config.yaml
intermediate_size: 896
norm_eps: 1e-06
positions: "rope"
bias: "none"
tie_word_embeddings: "early"
init_std_qkv: 0.0189
beta2: 0.95
warmup_steps: 247
final_lr_fraction: 0.0
max_seq_len: 1024
doc_mask: true
dataset: "wikipedia_en"
Each number is 128 + 32 x the weight over its row's rms, rounded and kept within 0 to 255. Layers, rows and columns count from 0. The size above them is the row's rms in percent of the matrix's.

# layer 3 MLP gate, 896x448, rms 0.0532, rows 23-57, columns 64-127
size [105 105  98  99 100  97  93 100  97  94 102 100  97 103  97 100  95 101  96 105 112  99 102  96  96 100 104 103  99 100 105  98  96  97 105]
[[115 181 146 145  98 125 118 149 164 163 140  28 133 132 160  70 155  99 145 119 126  78 124 164  64  83 105  81 102 164  84 115 103 111 155 162 119 114 144  94 129 169  94 120 101 128 184 136  74 112 124 100 144 126 169 159 122 106 105 139 133 167  78 151]
 [122 104 137  61 124 114 160  89  92 116 143  80 165 120 124 135 121 111  85  80 114 164 206 148 125 161 122 177  81 129 106 141 150 155 132 108 142 144 130 148  96 132 125 121 197 137 150 111 148 156 159 111 137 139 123 132 127 145 148  84 137 172 103 139]
 [144  84  93 191 123 162 210  91  96 177 107  64 141 111 107 126 138 120 101 119 129  95 147 121 143 147 195 167  69 111 134 164 129 163 123 146  81 143 110 107  44 129 144 137 142 152  79 104 169  76 106 147 125 120 122  82 131 121  96 148 135 125 164 108]
 [163  98 161 115  98 103 123  70 117 197 160 124 113  96 109 118  48 176 103 152 152  95 112 159 196 131 137 107  76 160 154 165  60  97 142 131 110 127 139 154  95 125  83 112  78 110 133 165 102 126 121 105  98 140  85 169 151 179 176 125 121 157 209 106]
 [132 121 154 130 132 135 129  96 128 143 154 162 117 147 164  95 167  80 132 160 100 142 134 185  98 141  97 106 134 169 137 171 130  95 165 168 127  70 108 117 108 180  91 138 111 182 160 108  93 140  64 107 132 141 142 174 194 101 144 134 122 134 230 171]
 [124  71 131 113 187 130  93  98 162  93 163 141 104 166  94  30 145 188 116 153 182 121 121 153 160 158 136 160  89 103  84 145  85 109 112 172  70 142  84 114 129 134  74 135 166  65 104 152  95  86 154 110 176 158  72 146 107 128 127 118 214 108 132 164]
 [159 138 177  59 110 117 156 137 101 142 205 149  90 135 121  99 176 159  81 118 118 164 134 122 152  90  97 206  60 146 111 100 144  77 163  90  80 125 105 104 117 125 166 166 129 124 153 130  89 154 110  89 143 162 155 181 115 133 125 117 189 162  76 145]
 [129 204 110  57 184 101 135 134 111 169 118 141 117  87 174 149 110 134  87 166  72  86 110 108 144  82 102 186 128 176 120 135 150  89 127 105  91 117 183 146 213 154  85 126 137  60 123  76  99 105 125 129 123 124 114 105 156 106 151 119 121  73 131 163]
 [112 123 101 142 133 146 155 139 140 132  62 124  96 147 144 112 106 103 155 120 169  98 113 171 122  41 150 107 171 129 150  60 115 177 105 154 164  54 125 178  86 130 131 108 119 147 151 175  86 114 125 116 148 121 109 103 134 140  70 163 172 171 126 121]
 [225  86 127 154 143 101  76 171 133 136 172  60 161 132 100 149  65 105  82 185 155 159  66 119 130 126 102 120  89 126 143  82 185 155 168 146 152 121 148  96  49 125 141 199 145 124 182 118 117 170 118 156 133 131 114 103 112  96 138 110  59 101 164  91]
 [160 115 152 114 160 127 163 158 104 198 162  84  90 149 133 125  68  72 108  71 166 123  95 137 134 100 134 123  78 175 154 131 150  97 109 150 121  62 121 145 186 106 186 110  66 127 107 167  79 133 165 190  75 147 132 122 141 144 154 141 149 129 154 112]
 [139 149 154 112 200 110 188 137 116 108 158 109  62 151 127 198 176 120 130 115 118 121  70 136 134 142 127 107  87 140 117  86 132  89 143  80 105 110  53 142 104 143 120  68  61 109 119 175 148 103 105 154 123 136 142 163 132  97 114 129 106 117 124 165]
 [111  88 199 146 121 109 153 127 122 160 142  95 100 160  89 122  69  87 168  95 127  90 137 143 122 116 189 141 174 128  97 110 134 131 193 146 154  85 178 154 139  90 131 153 105 200  89 146 164 102 161 161 145  53 146 106 176  88 180 115 122 179 111 165]
 [ 79 124 131 179 158 141 148 102 131 126 190  99  50 144 143 116 126 156  90  88 128 155 149 104 118 141 120 103 115 153  79  98 134 130 124 121 107 161 143 111 116 148  88 157  66  87 104 143 177  98 177  82 140 143  90 194  82 125 126 131 119 180 166  93]
 [115 134 140  78 143 126 138 108  58 201 155  49  84 123  93  65  73 117 153 115 152 170 104 119 174 106 150 151 177 136  91  95 165 135 111  98  75 118 111 176 141 163  52 131 133 169 103  93 133 143 119  72 140 126 147 100 158 137 172 122 183 146 160  99]
 [145 145 125 144  71 105 142 145  99 117  91 131 143 128 166  99  83 108 109  84 189 175 169 148 106 172  70  89  64 179 153 152  95 124 140  90 191 104 113 156 119 104 142 151 162  86 122  71  75 146 114 170 115 113 178 137 117 161 133 142 166 157 172 123]
 [104  92 105 128  93 116 178 183 174 153 138 157  79 113  46  57 112 160  98 154 131 158 156 143  99  82  99 105  16 173 105 118 138 192 110 130  54 110 116 133 129  89 108 144 134 106 133 126 155 156 132 136  88 179 140 158 141  99 138  79 215 140 148 138]
 [165 166  96 120 114  98 146 159 139 135  86  74 130 152 143 120 112 104 160  99 194 131 149 171 149 132 196 145 153 106 127 113 127 192 113 150  75 163 162 163 192 129 140 121 176 114 133 161  83 142 149  89  64 131 100 159  97 129 109 150  74  67 123 133]
 [ 94  99 113 119 113 159 118 123 155 128  87 139 164 141 102 133 128 204 108 140 166 152 108  98 152  96 132 165 117 149 131 131 144 158 107 165  99  71 143  96  77 238 147 205 120  76 157  98 109 158 157  85  96 127 148 125  97 119 123 146  90  37 113 100]
 [ 55  74  63  95 172 126 167 114 137 138 180  85 159 176 139 107  95 137 177 124 154 101 125 142 137  89 129 136 103 121 145 122 149 187 128 164 131 150 107 148  84 121 132 133 203 164 129 105 132 149 157 116 147 132 127 125 145 163 158 134 105 120 165 161]
 [ 70 201 128 121 186 144  80 115 134 116 160 112 120  55 142 159 138 164 142 132 117 127 103  80  99  93  98 124 117 143 166 155 137 107 105 111 119 141 139 161 166 189  80 138 103 156 148 100 224  84  68 107  97 137 118 174 121 187 121 176 123 115 158 138]
 [154 159 133  78 133  99 102 147 145 124 154 125  77  90 132 132 161  66 141  99 133 146  96 102 156 152  96 122 135 165 100 115 176  84 127 106 114 199 130 148 116 157 123 132 106 138 150 111 102 129 129  80  84 150 123 113 164 124 163 166 154  76 113 100]
 [108 199 168 133 152  68  67 173 129 128 121 105 100 120 187  97 103 131 101 147 117  77 115  95 106 147 116 118 108 106 135 169 125 105 200 134 177 171 134 128  75 120 165 103 125 101  89 140 131 101  68 113  95  97 208  74 127 139 153  76 101 125  62 133]
 [169  72 156 143 137 187 166 176 140 139 149  94 137 171  86 126 154 168  86  97 176 124 143 128 116  54 124 113 153 140 107 133 122  48  93 160 157 135 141 138  89  97 147 166 110  97 126 104 146 165  80 189 196 150 147  80 107 130 189  98 141 107  74  83]
 [153  86  71 139 147  75 124 131 129 115 174 113 117 136 165 153  98 143 134  75 153  94 157 139 149 106 137 162  85 178 141 138 143 120 172  93 109  85 143  93 139 137 112  64 119  95 117 158 136 163 118 128 126 143 163 106  87 148 122 101 172 145 108 105]
 [156 140 126  92  56 141 159 158 140 129 149 111 122 128  94 171 113 146 128 148 131  27 141 130 135 149 134 141  99 124 157 159 122  92 136 145 103 150 119 100 124 166 125 157 128 121  92  80  77 174 110 146 139  98 140 163 164 138 152 158 134 101 165 124]
 [118 113 138 112 134 112 194 162 116 111 194 157 102 115 154  98 131 101 108 118 121  91 100  66 117 142 105 137 133 204 107 158 116 119 114 133 153 123 119  61 120 109 118 136  82  89 177 198 138 116 112 125  53 146 158 125 110 207 152  95 108 104 133 118]
 [117 104 155 152 157 126 124 144 161  98 141  81 191 137  96 118 121 129 178 112 246 183 112 109 118  89 203 158  87 125 103 172 133 196 111 173 148 119 101 154 135 156 137  98 205  85  63 145 106 151 130 115 103 110 140 120 110 180 133 128  87  90 142 127]
 [142 199 143 160 154 105 117 176 138 153 144 159 150 122  88 127 126 118 143 183 121 189  97 113  99 133 153 125  69 116 110 173 161 102  87 149 126 108 161 139 130 143 174 120 104 119 131 145  97 128  92 101 168 136 160 168  93 131 108 126 132 107 173 171]
 [151  50 165 109 150 112 128 136 101 140 112 108 164  91 162 165 161 124 119 118 161 141  49 108 137 112 110 176 164 176  86 142 176 165 101 129 125  97 112 117 119 148 160 101 108 139  96 135 143  78 123 123 166 190 141  87 135 119 156 190 137 131 170  92]
 [114 114 131 145  86 169 148 149  89 112 108 124 168  94  96 163 133 152 150 196  92  97 189  52 149 146 115 122 117 119 135 113 146 141  42 157 112 127 149 137 123 124  93 143 121 159 115 116 196 112 137 134  87 133  74 199 174 104 111 106 166 115 172 108]
 [116 152 129  98 117  73 191 210 140 114 160 102 124  74 163 136 114 139 137  85 168 174 116 171 101 107 150 177 178 120  70 113 148 143 124 158 137 163 118  88 147 157 154 111  94  82 126  96 136  92 129  80 161  95 192 158 119  83 145 108 145 149 109 135]
 [ 94 154 113 121 130 142  94 149 182 114 109 105 108 128 128 125 131  96 144 181 186  45 115  93 101 130 128  35 187 144 113 215 186 113  99 145 148 124 178 131 126 168 115 129 139 149 112 197 165 115 134  83 130 105 102 160 124 174  90 139  67 173 164 126]
 [136 113 184 207 115 181 142 145 113  83  67 136 164 110 148 132 155 103 125 101 132 160 132 169 146 111  90 110 111 167 146 192 119 121 100 166 114  96 141 131 157 145 147 116 129 135 139 176  83 165 127 105 177 124 125 152 148 118 149 154 118 122 114 112]
 [104 150 145 189  95 116 149  99 118 125 103 125 151 187 119 113 124  99  88  97 157 123 166 123  93 131 176  83 125 171 172 104 117  57 126 157 108 163  94 153 163 111  99 118  86  96 144 165 143 181 117 134 126  72 191 108 204 105 100 135 113 141  97 110]]
# layer 3 MLP up, 896x448, rms 0.0536, rows 23-57, columns 64-127
size [105 104 102  98 101 100  91 104  99  94 102  99  95 100  97 100  93 102  98 104 104 102  99  97 101  98 103  98 102 102 106  99 103  99 104]
[[174 189 147  99 186 128 133 115 148  66 149 112 128 125  85  96  93 113 117 147 140 147 148  95 138  86 122 145  84 108 110 107 190 105 146 148  89 124 103 133  79 140 147 115 131 124 150 122 153 104 155 133 112 143 121 104 214 114  80  81 137  74 100 138]
 [152 149 135  96 146 147 124 120 150 146 132 178 164  98 120 111 133 138 168  91 128 136 105 124 137 148 109 124 144 113  73 148 157 138  86 147 148 156 116 152 134 196 101 136 128 139 139 198 122 131  77 143 153 122 158 162 208 137 110  92 158 137 103  97]
 [ 81  92 146 127 160 129 129 135 143 166 150 167 142 118 105 120  95 182 167 125 150 149 145 113 159  59  92 105 163 163  82  40 177 115 127 127  69  77 101  66 104 148 104 166 158 102 164 107 111 121 182  89 111 123 159  84 146  99  55  86  93 142 103 110]
 [126 139 174 151 144 120 163 133 117 141  95  91 111 144  98  87 119 166 139 143 133 143 124  97 164 137 123 105  73 150 114 176 105 138  64 113 145  86 179 148 139 141 150  88 121  83 136 155 168  88  78  76  43 195 172  60  88 106  88 114 166 113 128  90]
 [183 173 139 156 132 119 146 174 122 121  88  80 150 144 120 124 179 134 142 167 107 145 173  93 151 136 156 148 166 178 127 136 140 130 153 131  89 120  70 188 139 159 107 136 185 117 173 106 112 170 132 100 126  94 184 129 178 186 132 138 148 123 129 101]
 [117 115 158 167 139 111 148 119 143  99  64 132  85 109 163 129 155 134 148 133  60 126 102  66 176 174  92 125 186  40 150  73 148 140 139 132 164 121 137 132 125 140  81 125 163  62 147  96  81 133 107  97 130 139  34 133 119 207 134 112  68 144 141 108]
 [125  69 191 133 187 152 116 159 109  88 124 127 124 155  99 150  96 146 126 148 156 206  87 133 168 165 121 186 163 108 145 161  84 135 109 135 136 179 110 133 127 159  83 145 165  94 120  82 164 162 168 145 158 112 183 152 140 134 129  95 154 126 122  93]
 [115  68 112 101  76 177 141 111 112 145 157 131 167 136 129 103 101 169 150  59 135 127 177  99  83 129 136  84 147 151  97 119 120 174  62 145 204 145 105 157 122  80 154  93  61 152  91 188 149  78 132 107 146 137 105 133 118 130 103 129 146 138 103 142]
 [113 132 105 123 147 105 129  77  82 137 106 136  96 138 138  72 134 225 123  83 138 121 176 120 109 133 169 116 153 153 149 135 177  94 117 129 103 124  90  88 126  64 109 184 153 143 111  96 106 165 115 144 181 165 155  93 135 166 136 153 136 139 128  98]
 [ 58 100 104 106 124 126 139 101 139 173 202 118 115 106 164 115 126 141 161 145 109 125 136  92 154 163  98 161 127 143 121 174  74 103 140 117 128 148 105 115 172 112  77 103  99 137 115 101 124 109  87 150 148  86 152 122  85 137  93 152 174 127 165 110]
 [192 139 120 207  76 107  93 136  63 140 150 111 177 119  77 152  76 134 156 122  87 119  99 111 108 124 162 162 102 150 131  89 119 164 107  69  66 103  88 133 136 114 110 109 109 129  64 145 169 148 164 140 176  88 119 135 105 155 121 122 151 137 106 113]
 [149 179 140 122 134 101 153 128 145  98 122 144 125 106  81 121 152  85 117  54  67  85  76 180 178 127 155  91 159 154 126 166 103 140  94 162 137 144  81 117 166  94 123 131 157  89 109  94 116  74 107 116 116 115 192  96 111 131 113 204 142 108 138  79]
 [155 114 129 111 179 160 145  98 114 132 145 115 130 149 140 161 113 149  95 165  72 116 100  79 130 132 137 100 123 159 157 162  84 143 142 167 131 128 153 161 155 101  99  98  99 118  72 119 165 177 131 157  93 159 111 163 141 113 106 128 146 127 100 188]
 [129 135 114 184  68 138  64 181  89 125  97 150  95 172 149 134 131 105 116 162 154 142 136 110 170 148 153 135 112  96 141 116 112 136 160 142  81 199 131 128 133 126 140  82 145 169 140   1 123 118 173 133 151 129 128 106 196 126 119 131 168 183  76 187]
 [119 156 167 151 160  59 140 139 193 117 175 100 126 150 134  62 126  76 142 145 100  89 155 131  96 142 113 124 111 109 101 134 117  72 178 154 143 146 177 152 145  88 162 175 107 121 175 141  80  96 140 131 126 161 143 147 124 242 109 129  87  49 111 103]
 [148  89  85 104 109 131 116 194 153 121 168 176 198 123 151 129 138 193 134 115 119 128 134 161 102 148 131 120 139 116 163  96 145 105 106  43 159  84 119 157  93 104 108 124 133 174 174 150  72 126 127 179 122 110 147  42 124 161  96 153 128 131 137 125]
 [ 98 120 143 144 125 151 213 108 182 141 137 184 103 123  80 148  97 124 114 137 129 134 124 141 137  85 129 142 165 107  79  93  81 173  99 163 102 123 117  84  84  82 149 133  64 140 143 130 153 142 125 140  89 108 182  94 119 128  60 152 168 142 120 124]
 [162 142 110  90 141 174 158 106 192  22 113 105  89 193 171  89 168 133 115 138 120 127 163  72 142 135 163  96 100  98  91 127  94  96 155 141 141 114 136 149 141 150  76  97 112 149 127 165 100 187 130 177  77 134 120  90 157 139 156 120 127 108 215 103]
 [134 147 126  70 127 137 203 129 137 101 123 122 169 168 163 143  78 185 143 127 153 135 121 113 122 108 200 109 100 143 186 161 106 142 104 126 110 122 164 116 135 211  66 161  89 125 116 107 158 134  84 132 140 160 150 158 153 131 124 148  98 183 140 137]
 [127 116 102 156  85 109 152 136 182 188 162 143 113 135 113 133 115  99 164 142  85 123 187 130 115  95 114 145 169 143  83 123 153 159 148 134 161 118 133  98 140 172 121 181 100 125 102  85  69 108 139 125  96 124 175 162 191 100 140 132 168 109 168 157]
 [123 130 131 111 152 125 131 100 126 149  60 148 187 152  96 183 201 122 123 158 120 136 105 140 164 151 138 120 117 140 166  67 163 131 132 127  94 131 129 127 202 137 110 106 111 106 116 190 123  70 133 102 140  58 115  72 179  23 105 101 133 111  97 154]
 [102 150 164  78 117 141 155 150 111 109 160 124 101 189 124  96  75  75 115 121 112  88  94 162 128  93 120 155 144  58 113 132 127 163  79 139 115 169 114 143 127  83 160 121 174  52 114  70 160 121 139 158 118 137 112 164 100 184  92  86 146 141 155 107]
 [ 98 121 169 116 128 148 157 126 159 147 122 175 105 130  89 114 146 106 248 119  52 142 100 184 170 119 122 134 146 121 107 125 126 151 130 103 131 171 115 118 114 117 135 128 173 125 131 122  98 152 154 122 144 130 132 202 100 142 126 163 139 194 113 204]
 [177 148 114  65 135 171 137 132 118 167 152 176 166  76 110 152 147  90 129 117 158 136 153 162  82 128 113  93 108  96  98  59 170 120 156 154 129  90  73 111 116  94 108 151  85 144 162 135 164 166 120 110 137 164 111 126 156 117 156  83 115 131 133 156]
 [131 124 114 116  93 135 130 133 102 113 130 138 112 127 126 135 110 124 129 143 163 106 129 181  83 135 127 139  88 115 150  82  31 115 124 126 157 127 154 152 156 135  84 126  78 167 121 114 128 148 175 161 113 154 129 135 153 112 152 179 150 149 111  84]
 [140 122 122 149 128 200 174 106 155 119  93 135  96 117  82 138 162 185 158 186 188 113 136 137 136 102  82  64  67 129 121  80 143  87 107 216  97  73 143 197 185 133  79 131 113  82  89 105 204 142  67 109 127 206 156 122 133 104 131  82  98 149 106 182]
 [144 158 105 112 170  99 116 137 118 165 132 153 111  95 118 125 126 118 160 167 125 126 108 116 154  74 113 130 142 103 119 142 153 135 188  64 107 119 150 187 112  79 150 107 189 121 140 133  90 101 108 125  87 179 134  89 119  87 108 180 100 147  75 107]
 [126  67 143  78 145 173  87 161  92  98 134 151 123  70 127 142  41 112 143 142 165 163  95 116 125 122 125 188 124 124  92 125 124 133  97 115 126 157 148 165 141 117 168  85 153 120  93 166 110  99 129 122 114  79  91 127 133 106 168  95 117 208 189 131]
 [172 130 174 174  98 111  96 177 106 186 105 152 139 158 115 149 148 181 126 134 147 142 135 135  75  99 121 142 164 134  94 107  86  89 109 166 131 162 149  92 100  90 136 112  94 135 141 123 121 104  58 104 121 118 130 106 175 121  67 121 152 121 178 137]
 [139 103 120 109 153 150 164 104 169 135 132 139 147 108 135 116 161 105 210  86 121 177 148 169  71  60 127 110  81 140 127  94 111 112 125 125 166  85 101  82 128 186  87 142 117 162 120  88 131 141 134 109 133 184 201 166  83  32 145 152 181 189  86 104]
 [139 143 130 134 146 183 177 203 107  72 171 164 140 127 100 107 148 116 110 126 166 135 160 143 138 129 159 155 130 111  54  84  70 180 203 135 193 110 132 143  86 138 131 119 175 138 101 167 136 118 138 104 169  96 141 173 137 177 111 162 155 154  83 158]
 [179 158 133 125 112 140 144 156 163  95 138 200  73 100 113  80 131 136 133  97 114 135  91 142  91 141 162  96 116  83 124 126 116 139 135 175 162 159  91 127 125 135 179 121 140 110 103 152 130 141 128 130 110 128 139 143 136 124 144  77 124 131 170  65]
 [ 92 137 106 149 162 161  91 196 135 159 136  69 105  80 126 187 145 114 164 123 148 148 191 146 161 147 104  99 123 144 117 106 159  99 131  40 187 158 104 132 108  93 163 158 150 179 176  81 119 115 176  94 102 143 132 211 124 136 110 122  96 106 149 119]
 [ 73 145 133 136 128  99 130 102 150 151 124 125 136  92 124  89  70 137 196 121 115 113 170  91  21 134 128 145 131  60 141 120 162 114 190 199 121 166 138 153 109 190 124  97 209 133 190 140 206  91  90  93 148 104 188 156 118 173 155 118 137  64 149 134]
 [138 135 176 146 105 137 135 160 175 147 111 148 102  84 142  81 122 154 109 121 158 119  92 160 100 132 113 152 174 107  97 146  80 111  87 105 146  98 150 166 142 139 150 105 161 121  98 190 123 121 137 133 100 138 105 143 190  76 112  80 208 121  93 115]]
# layer 3 MLP down (transposed), 896x448, rms 0.0515, rows 23-57, columns 64-127
size [100 102  99  98 101 100  92 104 100  94 100 101  93 104  98  96  96 100  97 101 106 102 101  97 103 100 104  98 103  98 105  99  98 100 102]
[[124 155 123 196 188 118  97 181 121 103 126 151 145 132 156  96 137 149 146 168 100 114 138 106 158  84 175 144 145 171 102 168 106 148 121 107 151 113 131 255 118 100 172 144 158 179  97 145 108  80 139 123  63  79  68 100 148 124  77 145 162  96 112  93]
 [128 135 152 197  80 132 161 125 121 165 122 137  89  74 165 117 127 129 180 125  71 142 198 141  84 159 144 135 107 108 195 148 106 129 125 100  80 100 136  59 137 140 138 144 113 144 149 151 176 155 111 102  85 123  67 118 150 132 129 135 168 157 146 168]
 [115 134 152 150  80  99  42 141  74 169  61 125  65 156  79 121  85  85 147 186 136 125 124 132 142 130 178  89 134 199 170 159 144 151 153 127 119 185  96 147  90 156 101 167 166  85 109 111 134 178 165 125 110 105 128 165 140 175 174 180 120 153 131 131]
 [ 71  82 115 103 181  94 157 137 132 132 138 140 199 125 167  77 148 140 103 103  78 154 108  79 123 136 140 123 161 112 118 125 144 109  86 151  67 133 102  44 192 136 143  74 162 174 189 101 144 140 142 144 130 133 104 115 118 128 118 133 111 157 114  74]
 [117 123  94 162  69 113 100 162  99 116  58 131 156 183 144 136 151 146 112  64  95 176 157  67 136 190  97 120 131 142 130 116 136 127 138  76 164 111  52  93 184 112 135  74  86  67 142  88 196  96 138 124 127 160 173 131 164 139 126 150 132 163 125  77]
 [195 136 114 127  86 155 172 107  96 125 154 106 111 166  58  85 156  55 140 121 126 133 172 173  94  59 133 126  98 183 113  92 123  87 164 126 136 115  93 107 132  61 179 191 114 135 132 107 138 116 137 145  87 150 167  99 116 113 166 140 102 158 130  93]
 [ 79 124  84 166 100  90 120 139 136 119 147  99 155 103 131 147 112 150 119 118 110  79 140 115 115 157  94 110 106 135 113 191 161 123 169 103 179  75 125 175 167 132  17  97 150 150  62 163 160  68 169 197  94 134 140 130 136 137 109  92 161  65 134 151]
 [145 113 130 106 140  97 164 150  72 133 141 117  79 166 201 128 143 105 126 176 135 146 126 141 148 185 166 128  67 144 205 135 115  80 141  91  80  82 116 212  54 172  95 129 112 116 101  91  93 153 182  67 163 124  94 160 113 154 116 101 177 154 119 163]
 [141 182 203 114 168 105 119 168 156  70 113  80 105 130 118 135 157  66 217 143 108 131 117 104 155 131  94 152  98 131  66 113 121 165  83 142 158 148 145 113 139 111 161 111 116  63 125 154 132 109 108 160 108 156 107 157 146 121 117 142 166 153 154 154]
 [206 108 143 112 126 166 117 139 100 115  96 155 109 192 146 123 119 123 127 203  33  99 145  90 164 116 173  94 205 121 133 157 160 110 149 165 110 127 190 193 116 181 140  82 135  97 123 159 184 106 122 146  94 102 106 185 177 116 101  94 118 149 117 133]
 [ 56 104 177 100  94 179 106 103 131 108 142 111 158 105  86 148 146 102 117 126  81 175 176  72 127 163 135 196 109 129  95 131 153 121 128 126 109 153  95   7 124  79 197 147 101 184 164 100  93  78 182 132 128 165 114 168  80 114  92 112 167 150 101 131]
 [ 73  93 156  87 126 153  94  99 119 191 126 146 141 178 154 135 125 136 141 121 205 102 144 104 172  78 114 137  83 146 125 132 175 131  85 141 132 173 113 163 119 106  86 153  85 133 102  54 121  90 143 132 151 178 150 188 102 127  79 104 116 127  71 160]
 [150  87 143 145 147 120  54 124 124 144 149  98 166 149 180 123 123 132 122 132 132 169 139 174 113  92 137 122 104 122  77 162  85  99  79 109 154 147 102 194  94 156  95 128 110 100 113  95  85 116  83 175 118 183 113 151  67 169  95  61  98 139 136 104]
 [120 153 109 139 138 152 124 146 116 145 119 171 122 116 126 170 150 115 109 134 125 137 155 139 171 125 115 141 105 175 107 101 155  40 144 112  66 120 166  90 171 166 101 144 145  68 134 154 101 133 167  91 134 105  82  98 167 122 195 141 158 142 118 106]
 [135 101 108 110 120  99 107 115  89 132 208  55 196 125  89 122  96 133 205 161 133 167 108 136 143 116 132 130 115 162 105  96  84 126 169 149 117 136 119 201 148 118 169  71 170 184 143 102 112 102 185 152  73 169 115 144 112 175  94  99 124 120  96  98]
 [142 211 180 153 126  87 125 110  83 179 114 113 166  95 149 197 117  80 143 157 122 140 132 130 169 173 127 117  84 138 125 125 146 191 150  52 134 132 104   0 148 122  73 120 133 175 196 115 101 142 132  94 165 109 190  98 125 116 110 141 113 189 131 144]
 [134  99 105 120 113 169 165 150 119 149 156 105  99 185 151 133 120 116  40 137 159 151 213  79 128 141 203 147  98 147  83 135 159 120 121 101  87 119 117  98 145 155 119 138  99 119 164 130 128 151 126 138 136 105 144  84 154 127 104  92 102  43 138 135]
 [115 141 152 113 151 140 160 162 114 222 165 101 146 167 122 157 146 141 129 140 150 122 142  82  97 188 137  93  90  91 119 163  96 120 119 164 152 187 101   0  69 125  30 125 110 147  86 117 171 133 109 129  98 197 118 114  90 129 164 144 216 168 126 207]
 [145 131 143 149 125 138 152 103 134 134 161 100 142 164  68 136 113 136 111 212 170 148  84 107 127 166 157 129  87  85 108 152 131 122  82  62 103 136 110 155  69 139  96 133 100 135 119  50 154 152 143 160 178 150 121 144 145 147 158  75 145 100 124 134]
 [ 53 138  65 127 116 119 130 131 134 138 121 111 134 172 130  88  91  67 143  90 139 114  63  58 162 113 121 158  94 142  88 130 106 131 149 175 145 115 152 126 144 147 142 153 109 173 124 155 126 171 146 109 131 151  94 108 134  84 195 161 129 146 137  75]
 [135 109 141 176  95 150 154 114  90 170 136 105 142 188  78 146 146 173  89 117 161 121 120 136 136 133 123 115 119  74 119 131 152 147 149 164 144 117 145  33 130 141 191  93 142 125  89  69 122 156 152 159  64 161 186 133 121 116 151 126 150  90 126  93]
 [113 158 106 121 150 101 148 125  90 162 118 156 146 130  93 123 128 150  98 161 142 117 117 153 103  92 137 112  80 127 192 113 131 140  73 177 121 143 125 203 157 102 114  76 193 146 142 159 166 161 144 179 136  41 161 102 103 106  97  97 102 168 131 136]
 [164 110 121 153  91 105 123  92 165 163 100 141 168 128 122 157 127 145  67 166 107 160 122 122 139 158 158 103 112 101 151 138 130 124 118 163 165  91 140  76 192 150 155 144 166  96 140 117 126 177 136 178 122 137 105 132 153 123 147 123 106 107 181 137]
 [ 89 107 121 104 121 147 127 154 158 118  95 138 113 147 167 162 102  62  87  85  86  74 124  94 106 112 149 101 122 108 113 169 176 137 125  91 148 136 114 255 132 111 144 101 105 117  73 146 101 131 100 120 184 125 170  87 111  87 139 101  84  71 103 103]
 [144  66 128 188 127 153 137 116 144 122  96 125 162  86  74 133 137 139  92 140 160 120 129 114  65 164 174 154 135 104 109 131  92 150  79 186 144  78  92 135 125 158 144  79  73  88 184 130 194  98  77  96 114 109  85 119 155 134  73 133 107 187 157  98]
 [151 147 168  86 163 126 121 152  98 136 161 129 132 120 113 143 113 142 161 148 175  96 150 137 149 123 129 165  90 107 129 169 111 145 128 123 129 129 158 172  93  89  58  50 171 146 126 122  87  82  99 177 162 123 119  95  84 142 126 101 122 185 122 159]
 [184 100 146  63 105 123  93 126 136 112 129 155 142  99 100 102 135 176 175 157  88 167 139 145 195 164 183 166 172 157 146 146 155 150 211  91  89 113 117  90 112 192 146 128 152 139 174 140 143 121 132 104 167  68  91 110 154 104 138 149  78  79 130 130]
 [121  89 105 128 120 164 180 184 136 126  95 134  94 149 131  64  93 109 146 167 144 139 190 172 169 132 127  90 175  99 154 119 149 156 124 131 170 115 137  74 172 111 122 107 172 133 156 154 146  84  76 144  69 174  98  97  62 165 144 112 117  99 142  93]
 [156  83 142 114 145 115 115 123 207 126 170 140 155 104 140 138  94 157 121 109  98 140 153 117  89 141 127 182 100 161 122  95 149 154 132 136 146 142 131  42 145 131 135 134 119 152 130  87 166  95 125 190 175 171  98 165 114 140  50 127 163 154 153 178]
 [142  71 158  28 147 130  93 124 173  71 102 145 134 111 143 149 161 103 115  90 114 124  83 118 140 111 134  60 123  51 158 119 122 135  72 159 129 118 142 136 127 150  97 143 127 124 104 138 163 123  51 119 110 171 128 197 121  60 128 123 124 144  84 116]
 [166 162 163 172 114 107 131  94 176  96 126 164 149 111 118  79 103 123 163 109 112  62 179 162 190 105 144 124 125 129 137 151  84 175 120 120 153  97 148 201 169 144  62 144 104 147 150 152 101 111 165  89 178 177  71 120 140 170 192  78 124 119 147  63]
 [126 132 133 184 123 127  92 160  59 167 173 132 164 158 132 129  90 153 164 130 173 148 185 116 168 107 110  64 126 110  95 121 130 156 168 128 159 144 121 153 141 164 197 122 108  67 132 149 136 146 100 138  64 108 156  62 129 130 146 107 145 135  83 108]
 [116  85 148 189 129  66 102 117  89 161 136 106 105 116 136 109 132  91 129 158 146 141 117 123 162  54  60 142  96 158 132  74 125 163 150  81 127 110 159  49 126  61 100 130  63 154 159 146 174 136 128 154 123 110 106 129  92 130 153 137 108 154 109 117]
 [131 134 152  85 127 175  86 179 130 123 200 122 148 143 161 153  91 146 150  83 136 133 115 153 176 141 134 153 107 121 105  66 120 144  70  93 146  68 150 174  65 102 142 134  96 164  88  98 131 117  53 106  96 124 152 157 153  61 207 115  74 157  76 117]
 [140 144 135 151 139 115 142  96 124 146 159  98 130  95 191 142  89 120 176 149 125 108 116 199 115 127 175  86 167 104 149 138 100  95  61 100  82 164 124  49  83  96 109 182 130  97 126 167 106 127 158 161  68 120 173 129  88  44 123 117  98 127 113 130]]